{
  "n_layer": 9,
  "d_model": 160,
  "n_head": 2,
  "n_kv_head": 2,
  "head_dim": 64,
  "d_mlp": 320,
  "vocab_size": 5033,
  "activation": "swiglu",
  "norm": "rmsnorm",
  "norm_place": "pre",
  "norm_eps": 1e-05,
  "positions": "rope",
  "rope_base": 10000.0,
  "rope_fraction": 0.5,
  "qk_norm": false,
  "attn_scale": 0.125,
  "bias": "none",
  "tie_embeddings": false,
  "parallel_block": false,
  "init": "uniform",
  "init_std_qkv": 0.0375,
  "init_std_o": 0.00883,
  "init_std_up": 0.0375,
  "init_std_down": 0.00883,
  "init_out_by_depth": true,
  "optimizer": "soap_variant",
  "lr": 0.0043,
  "beta1": 0.95,
  "beta2": 0.99,
  "weight_decay": 0.18,
  "lr_head": 0.00888,
  "warmup_steps": 200,
  "schedule": "wsd",
  "decay_fraction": 0.873,
  "decay_shape": "linear",
  "final_lr_fraction": 0.1,
  "batch_tokens": 32768,
  "seq_len": 512,
  "doc_mask": true,
  "train_tokens": 129800000,
  "steps": 3962,
  "dataset": "wikipedia_en"
}
Each number is 128 + 24 x the weight over the matrix's rms, rounded and kept within 0 to 255. Layers, rows and columns count from 0.

# layer 2 attention query, 128x160, rms 0.0793, rows 95-114, columns 80-159
[[136  78 146 118 149 132  86 157 112 118 127 164 149 139 128 111  96 154  92  65 117 156 123 106 113 193  87 109 148 102 166 132 101 127 143 119 130 113 108 187 139 121  89 125 121 111 146 125 148  98 108 132 168 120 164 142 180  93 133 122 143 116 155 138 144 168 151  92 146 124 141 122 154 125 122 170 142 109  82 126]
 [185 125 142 117  82 109 138 136 180 135  99 132 103 159 133  91 146  93 123 102 101 129 164 134  87 169 139 140 107 105  98 100 101 116 138 159 101 115 139 107 127 165 134 104 134 159 138 131 105 154 136 107 132 144 117  41 151 130 121 121 148 164 117 140 132 101 133  85  68 108 192 107 114 143 127 115 169 193 131  94]
 [121 115 167 107  85 101 107 104 107 148 144 165 152 146 136 108 113 141 168 125 145 124 146 105 128 147 112 146 140 140 132 137 106 151 134 125 119 111 121 102 169 132  92 108 113 106 159 160 133 139 103 109  95 153 133 125 107 124  79 134 123 169 118 196 143 152  99 116  97 154 120 137 172 137  94 138 126  96 125 144]
 [163 146 120 182  90 146 127 114 135  33 141 138 156  87 142 122 132 160 148 129  98 128 138  96 130 112 130 110 130 111 118 119 114 126 112 157 129  92 120 146 117 106 137 136 111 106 114 111 109 120 116 160 120 119 127 143 125 193 138 126 161 150 126 133  99 145 114 110 169 131  94 153 118 112 151 150 142 172 138 108]
 [148 148 122 124 144 104 111 108 154 112 124 139  91 136  83 142 142 111 133 116  69 159 114 138 119  88 145 158 124 154  96 124 110 122 171 185 130 105 152 176 111 146  99  81 123 126 152 109 147 128 131 163 148 112 116  83  57 126 126 142 128 125 125 146 127 111  92 150 114 127 120 111 132 143 100 112 157 112  84 142]
 [126 144 181 129 115 147 108  81 143 154 117 127 148  76 125 105 109 138 122 183 105 123  96 124  88 134 154  95  92 133  92 142 138  93 129 125 144 149 109 131 128  65 120 112 114 132 139  88 103 178 174 143 148 151 134 147 114 138 171 150  80 161  91  93 144 142 154 122 117 160 120 143 129 138 111 140 152 139 113 155]
 [123 129 109  78 117 119 121  88 117 131 121  84 126 153 118 124  96 160 137 113  91 127 165 149 165 134 115 121 140 113  98 124  90  92 165 131 139 120 166 143  87 108 113 126 127 158 104 108 179  86 126 117 109 174 135 116 173 146 167 139 170 125 136 167  96 110 131 124  84 159 124 137 108 123 142 139 130 115  92  76]
 [ 96 164  86 105 110 148 116  81 100 122 172 116 100 126 131 125 129 158 104 150 120 144 145 148 143 150 151 132 145 119 114 109 152 108 135 163 126 118 136 121 151 108 135 143 140 136 186 147 143 146 149 144 105 164 139 180 112 112 109 131 177 146 122 107 142 147 131  83 145  91  91 131 159 103 173 146 149 133 178 154]
 [131  81 167 130 146 123 126 129 175 127 118 136 131 150 138  95 141 109 119 108 127 137 106 174 170 151 112  94 106 115 114 110 143 107 102  96 169 120 132 163 138 103 115 157 134 150 122  90 120 130  85 134 180 129 113 115 128  97 137 103 141 142 149 142 138 133 116  79 139 140 158 136  71 120  97 122 136 136 177 170]
 [ 96 122 149 153 104 142 111 136 116 117 137 149 122  66 139 163 108 114 142 200 125 138 136 121 156 120 149 126 141 113  88 125 124 137 114 115 133 138 133 141 126 155 182 116 158 112 113 114 126 114 178 122 163 139 132 114 114 150 105 101 144 136 161 133 154 122  96 103 103 124 145 167 155 108 130 172 122 139 167 108]
 [120 121  79 120 109 160 134 113 128 129 162 158 142 154  95  92 126 136 154  96 113 147 140 146 108 155 109 113 111 120 118 112 160 134 101  96 138 143 122  92  73 194 119 146  92 109 117 122 161 144  88 112 107 123 142 120 138 152 132 136 102 146 112 178 122 123 123 135 100 142 130 105 189 138 119 113  97 103 132 163]
 [112 156 118 106  98 127  97  86 161 123  96 111 132 124 137 144 107 105 128 145 143 124  97 121 124 115 152  98 121 125 144  79 151  73 142 100  93 124 123 108 127 136 151 178 138 105 130 107 118 153 125 136  70  94  98 115  82 151 150 115 176 129 107 125 130 109 178 106  58 110 122 109 150 114 117 168 125 103 103 142]
 [ 95 118  95 121  94 128 151 149 112 125 122 111 139 133 149 118 153 166  99 122 123 120 125 107 143 104 106 127 142 116 115 149  95 149  82 129 140 128 114 181 124 121 110 165 101 114 112 146  84 123  56 115 129 140 148 135 127 105 149  91 147 121 138 126 104 121 113 110 116 138 168 118 138 153 139 113 167  72 118 117]
 [142 106 124 139 101 171 105 150 136 128 125 111  95 155 188 164 122 147 100  89 149 191 120 137 109 114 107 111 142  78 133 125 134 154 182 110 110 145 112 143 137 140 107  85 129  88 125 122 159 109  92 114 111 168 166 132 137 119 120 141  98 116 115 125 104 104 134 121 144 153 125 172 143 133 134 147 121 141 139 152]
 [103 136  93  89 134 126 116 158 158 118 109 115 145 107 116 138 149 109 123  96 174 110 112 145 131  92 125 167 104 138  85 129 156 110 149 134 147  66 103 122 135  85 131 150 142 148  97 114 108 147 111 119 104 124 160 120 128 200 131 142 104  75 108 141 119 129 138  66 140 137 127 137 115  89 141  82 137 146 156 116]
 [130 141 109 142 139 163 126 155 149 112 129 113 173  97 125 107 121  67 130 101 111 137 174  95 155 131 145 166 128  91 109 128  78 153 145  96 124 108 119 174 153 116 148 146 120 121 144 127 122 169 107 174  76  69 132 168 105 146 138 126 180 102 118 132 156 143 134 159 138 107 143 135 139 132 128 132 106  84 110  83]
 [123 189 135 154 201  88 124 132 129 138 131 121 162 140 148 171 108 121 159 109 156 123 102 118 105 174 152 130 176 127 125 149  70 171 123 111 147  84 161 104 157 145 120 149  92 103 138 156  93 114 116 114  98 133 110 138 136 131 121 145 157  95 163  90 109 143 118 146 130 152 129 140 135 131 134 137 122 141 126 115]
 [137 131  88 101 136 119 114 124 120 124 132  97 142 140 111  85 137 130 114 155 107 137 103 141 112 145 119 165 155  95 156 155 128 113 129 122 124 165 126 123 141 148 113 113 130 108 152 139 117 151 152 152 173 120 132 129 111 107 143  91  99 110 153 157 132  90 109 115 125 130 112 130  87 150 124 172 125 126 166  99]
 [116 175 136 115 133 116 134  87 128 156 125 192 165 190 130 114  95 103 102 109 117  73 164  88 138 110 104  96 119 144 114 129 143 121 119  95 103 132 131 152 155 173 108 150 145 105  69 136 102 173 111 114 145 146 140 150  93 145 110 140 147 103 126 106 138 127 125  88  94 128 108 116 139 126 125 132 131 136 163 124]
 [125 118 161 127 167 151 171 161 115  78 123 117 129 125 131 144 109 132 176 135 137 149 117 165 107 186 112 171 174 144 129 193 118 105 139 158  80 132 114 160 127 144 117 124 112 108 151 140  83 121 108 113 138 114 119 101 111 121 126 146 131 117 147 125  82 134 141 136  92 107 127 172 127 116 153 138  93 119  99 135]]
# layer 2 attention key, 128x160, rms 0.0821, rows 95-114, columns 80-159
[[152 141 124 164 118 116 134 147 155 113 131  82 158 124 122 114  99 164 144 149 131 116 127 130 128 114 139 153 129 136 108  89 124 116 143 128 150 163 133 128 160 163 153 101  96 123 144 122  74 162 110 149 125 151 126  66  73 129 131 162 110 129  81  86 105 122  83 104 116 126 128 138 101 129 128 110  96 137 164 120]
 [117 136 122 106 149 116 119  92 129 112 143 110 146 145 167 103 156  91 114 156 118  92 102 154 130 104 112 145  90 175 123 134 146 119  74 146 141 108 108  97 128 135 177 165 140 105 139 132 108  91 129 104  87 127 120 129  68 121 128 176  98 132 133 125 131 128 103 155 126 131 103  88 169  73 161 147 115 176 111 139]
 [129 121 130 164 128 120 135 165 115  77 114 108 107 119 117  89 130 123  88 112 142 106 144  72 145 109 138 114 133 117 102 125 158 105 154 110 149 166  76 105 112 105 116 102 162 148 121 103 148 156 136 145 168 130 126 101 139  86 107 141 132  77 136 115 154 116 130 122  93 105 151 122 115 101 113 156  66 114 129 108]
 [137 119 114 122  77 124 136 142 144 138  78 134 117 153 138 216 134 116 144 157 145 145 136 172 126 115 123 135 127 121 114 158 130  66 113 100 146 111 104  85 124  61 142 144 140 138 112 148 122 120 138 175 151 126 126 145 170 133 136 159 130 109 103  98 155 125 116 159  99 156 134 124 154 109 122  82 143 122 120 123]
 [128 125 116 151 145 131 107 164 152 135 104 103 108 101 121 146 148 147 134 111 122  99 111 117 150 126 113 128 138 138 143 147 111 117 113 152  94 155 155 116 118 112 158 166 146  94 120  99  80 105 161 146  73 174 111 154 163  77 117 165 137 122 128 166 110 102 118 127 100 125 101 131 134 144 125 131  75 124 122 133]
 [125 115 123 133 103 152 132  98  88 114 136 118  79 159 137 175 161 110 167 128  94 101 132 110 150 138 108 102 120 116 154 152 133 159 122 149 157 115 124 122  90 125 133 134 173 125 124 122 149 159 143 144 116 135 132  97 142 121  75  85 122  78 118 168 152 101 152 139 100 127 108 138 135 122 166 131 161 122 113 119]
 [121 186 103 152 154 145 103 122 155 137  82 119 131  90 115 138 170 110 117 141 109 118  88 145 149 107 119 103 121 135 178 137 124 156 151 121  97 139  90 137 164 106 127 130 143 178 173 132  78 114 108 135 103 123  84 159 126 134 149 114 139  84 105 120 100 164  68 131 142 103 135 107 128 104 124 123 132 130 140 120]
 [140 111 122 114 164 103 113 165 126 118 149 139 101 111 141 114 160 121 157  85  94  92 122 134 184 187 141 117 122 153 147 165  93 109  96  76 119 114 102 120 115 144 156 138 111 124 118  87 141 116 124 108 115 142 123 121 168 116 129 110 136 145 119 118 116 114  73 146 124 118 102 121  93 155 108 108  89 107  91 173]
 [163 148 125 147  87 133 105 131 125 125 133 148 110 111 141 100 150 169  95 160 143 153 161 126 100 129  79 139 164 155 105 158 125 171 123 131 112 102 114  84 123 108 116 126 117 128 123 110 112 130 138 124  83 126 121 134 125 118 120 135  96 134 102  96 173 105 139 123 135 149  74 107 132 122 108 111  89  89 126  83]
 [144 134 108 113 149 138 105 153  92 164 114 102 157  99 109 126 160 153 165  98 129 152 134  92 119 161 131 163 100 129 151 112 152 117  88 151 111 126 122 100 142 134  93  66 145  96 115 159 156 127 130 104 120 105 149 117 134 113 125 139 127 124 146 122 132 174 174 136 127 155 137 102 124 137 147  92 145 124  88 150]
 [ 83 120 118 147 168 123 168  92 149 107  83  78 104 127 148 119 138 132 104 123 105 127 147 154 108 194 151 131 134  95 126 178 107  82 115 147 155 138 154 162 130 122 124 118 154  94 130 101 102 135  58  88 155 123 120  78 125 100 124 117 129  84 139 103 117 138 150 110 150 137 172  91 137 117 166 144 119 143 143 106]
 [ 94 134 133 151 162 113 131 114  74 117 140 140  96 113 132 121 151 155 198 147 108  89  92 143 184 120 140  91 113 154 116 130 128  91 150 148 152 150 110  87 169 114 114 114 123 152 117 126  76 148  94 120 125 114 115 154 133 112 122 130 114 114 127 164 126 120 122 130 101 174 160 116 139 148 122  86 141 116 140 109]
 [116 146 148 127 103 105 116 137 149 136 167  98 150 117 148 148 125 144 149  85 152 179 117 137 128 135 134 126 123 138 152  99 146 134 110 125 117 134 151 100 174 107 135 102 121 136 159 123 125 131 145 100  87 121 119  86 139 165 130  87 140 109 136 122 130 136 102 122 159  85 134 111 139 124  78 143  84 117 142 126]
 [148 122 102 176 139 150 155 181  92 121 136 115 143 102 106 128 132 111 143 116 127 146 102 113 129 170 152 136 128  73 126 151 127 145 117 132 157 125 167 141 134  90 130 176 100 107 143 109 111 128 168 135 142 124 126  80 113 154 137 156 118 179  63 142  86 156 154 149 102 138 129 110  96 113 114 127 140 148 165 147]
 [148 124 147 115 161 175 130  65 135 112 167 163 145 126 127 112 156 170 110 141 126 159 107 178 110 131 140 122 147 119 126 146 153 135 144 146 138 172 108 106 103 105 119 121 121 154 153 139 100 141 113 133 160 168 119 183 142 113 168 136 142 161 144 143 109 148 173 197 135  71 114 119 143 170 133 129 133 117 119 130]
 [122 105 141 146  98 131 105  98 171 159 152 128 110 120 134  77 112 147 126 149 158 144  96  98 121 136 105 116  75 157 122 112 146 117 106 107 142 127 148 108 130 168 129 137 133 113 149 138 122 118 143 136 165 150 121 109 152 120 158 135 155 129 152 132 196 104 112  88 125 112 133 107  83 154 132 115 171 122 113 146]
 [101 143 133 131 121 136 133 121 149 118 124 129 123  84 114 107 111  79 159 167  94 155 155 181 138 115 128 137 157 150 122 103 121 135 121 134 155 135 125 126 119 126 143 143 132 127 165 111 144 128  83 101 156 138 170 130 123  79 134 151 120 136  80 142 119  94 146 130 125 108 141 107 106 135 140  98 115 127  94  69]
 [169 166 115  92 141 136 146 127 147 130 128 152 120 130 160 105 114 130 102 151 113 154 133 129 121 120 138 128 140 120 122 161 112 144 136 116 167 140 130 147 160 111 149 151 126 162 151 145 167 117 154 130 120 102 125 150 124 123  50 153 140  72 113 112 131 130 168 109 124 139  90 123 130 106 128 118 139 103 112 175]
 [135  83 137 139  87 108 131 149 174 113 152 103 144 147 147 152  89 153 154 100 114 119 135 160 149 153 142 153  83 165 124 148 145 119 129 127 125 103 129 108 110 129 147 131  89 128 135 132 140 147 152 133 121 103 115 102 164 115  96 129  91  93 169 140 105 160 106 133 103 172 156 111  93 130 122 103 101  96 108 132]
 [134 175 133 161 141  73 145  94 140 157 124 121 156 134 105 117 124 157 114 151 149 104 103 105 179 145 144 131 133 109 141 144 149 110 140 166 137 170 163 119 128 142 157 129 109  93 119 117 102 136 119 137 123 136 189 166 114 125 157  88 139 152 109 171 113 146 138 113 125  90 112 108 126 113 146 130 119 174 137 148]]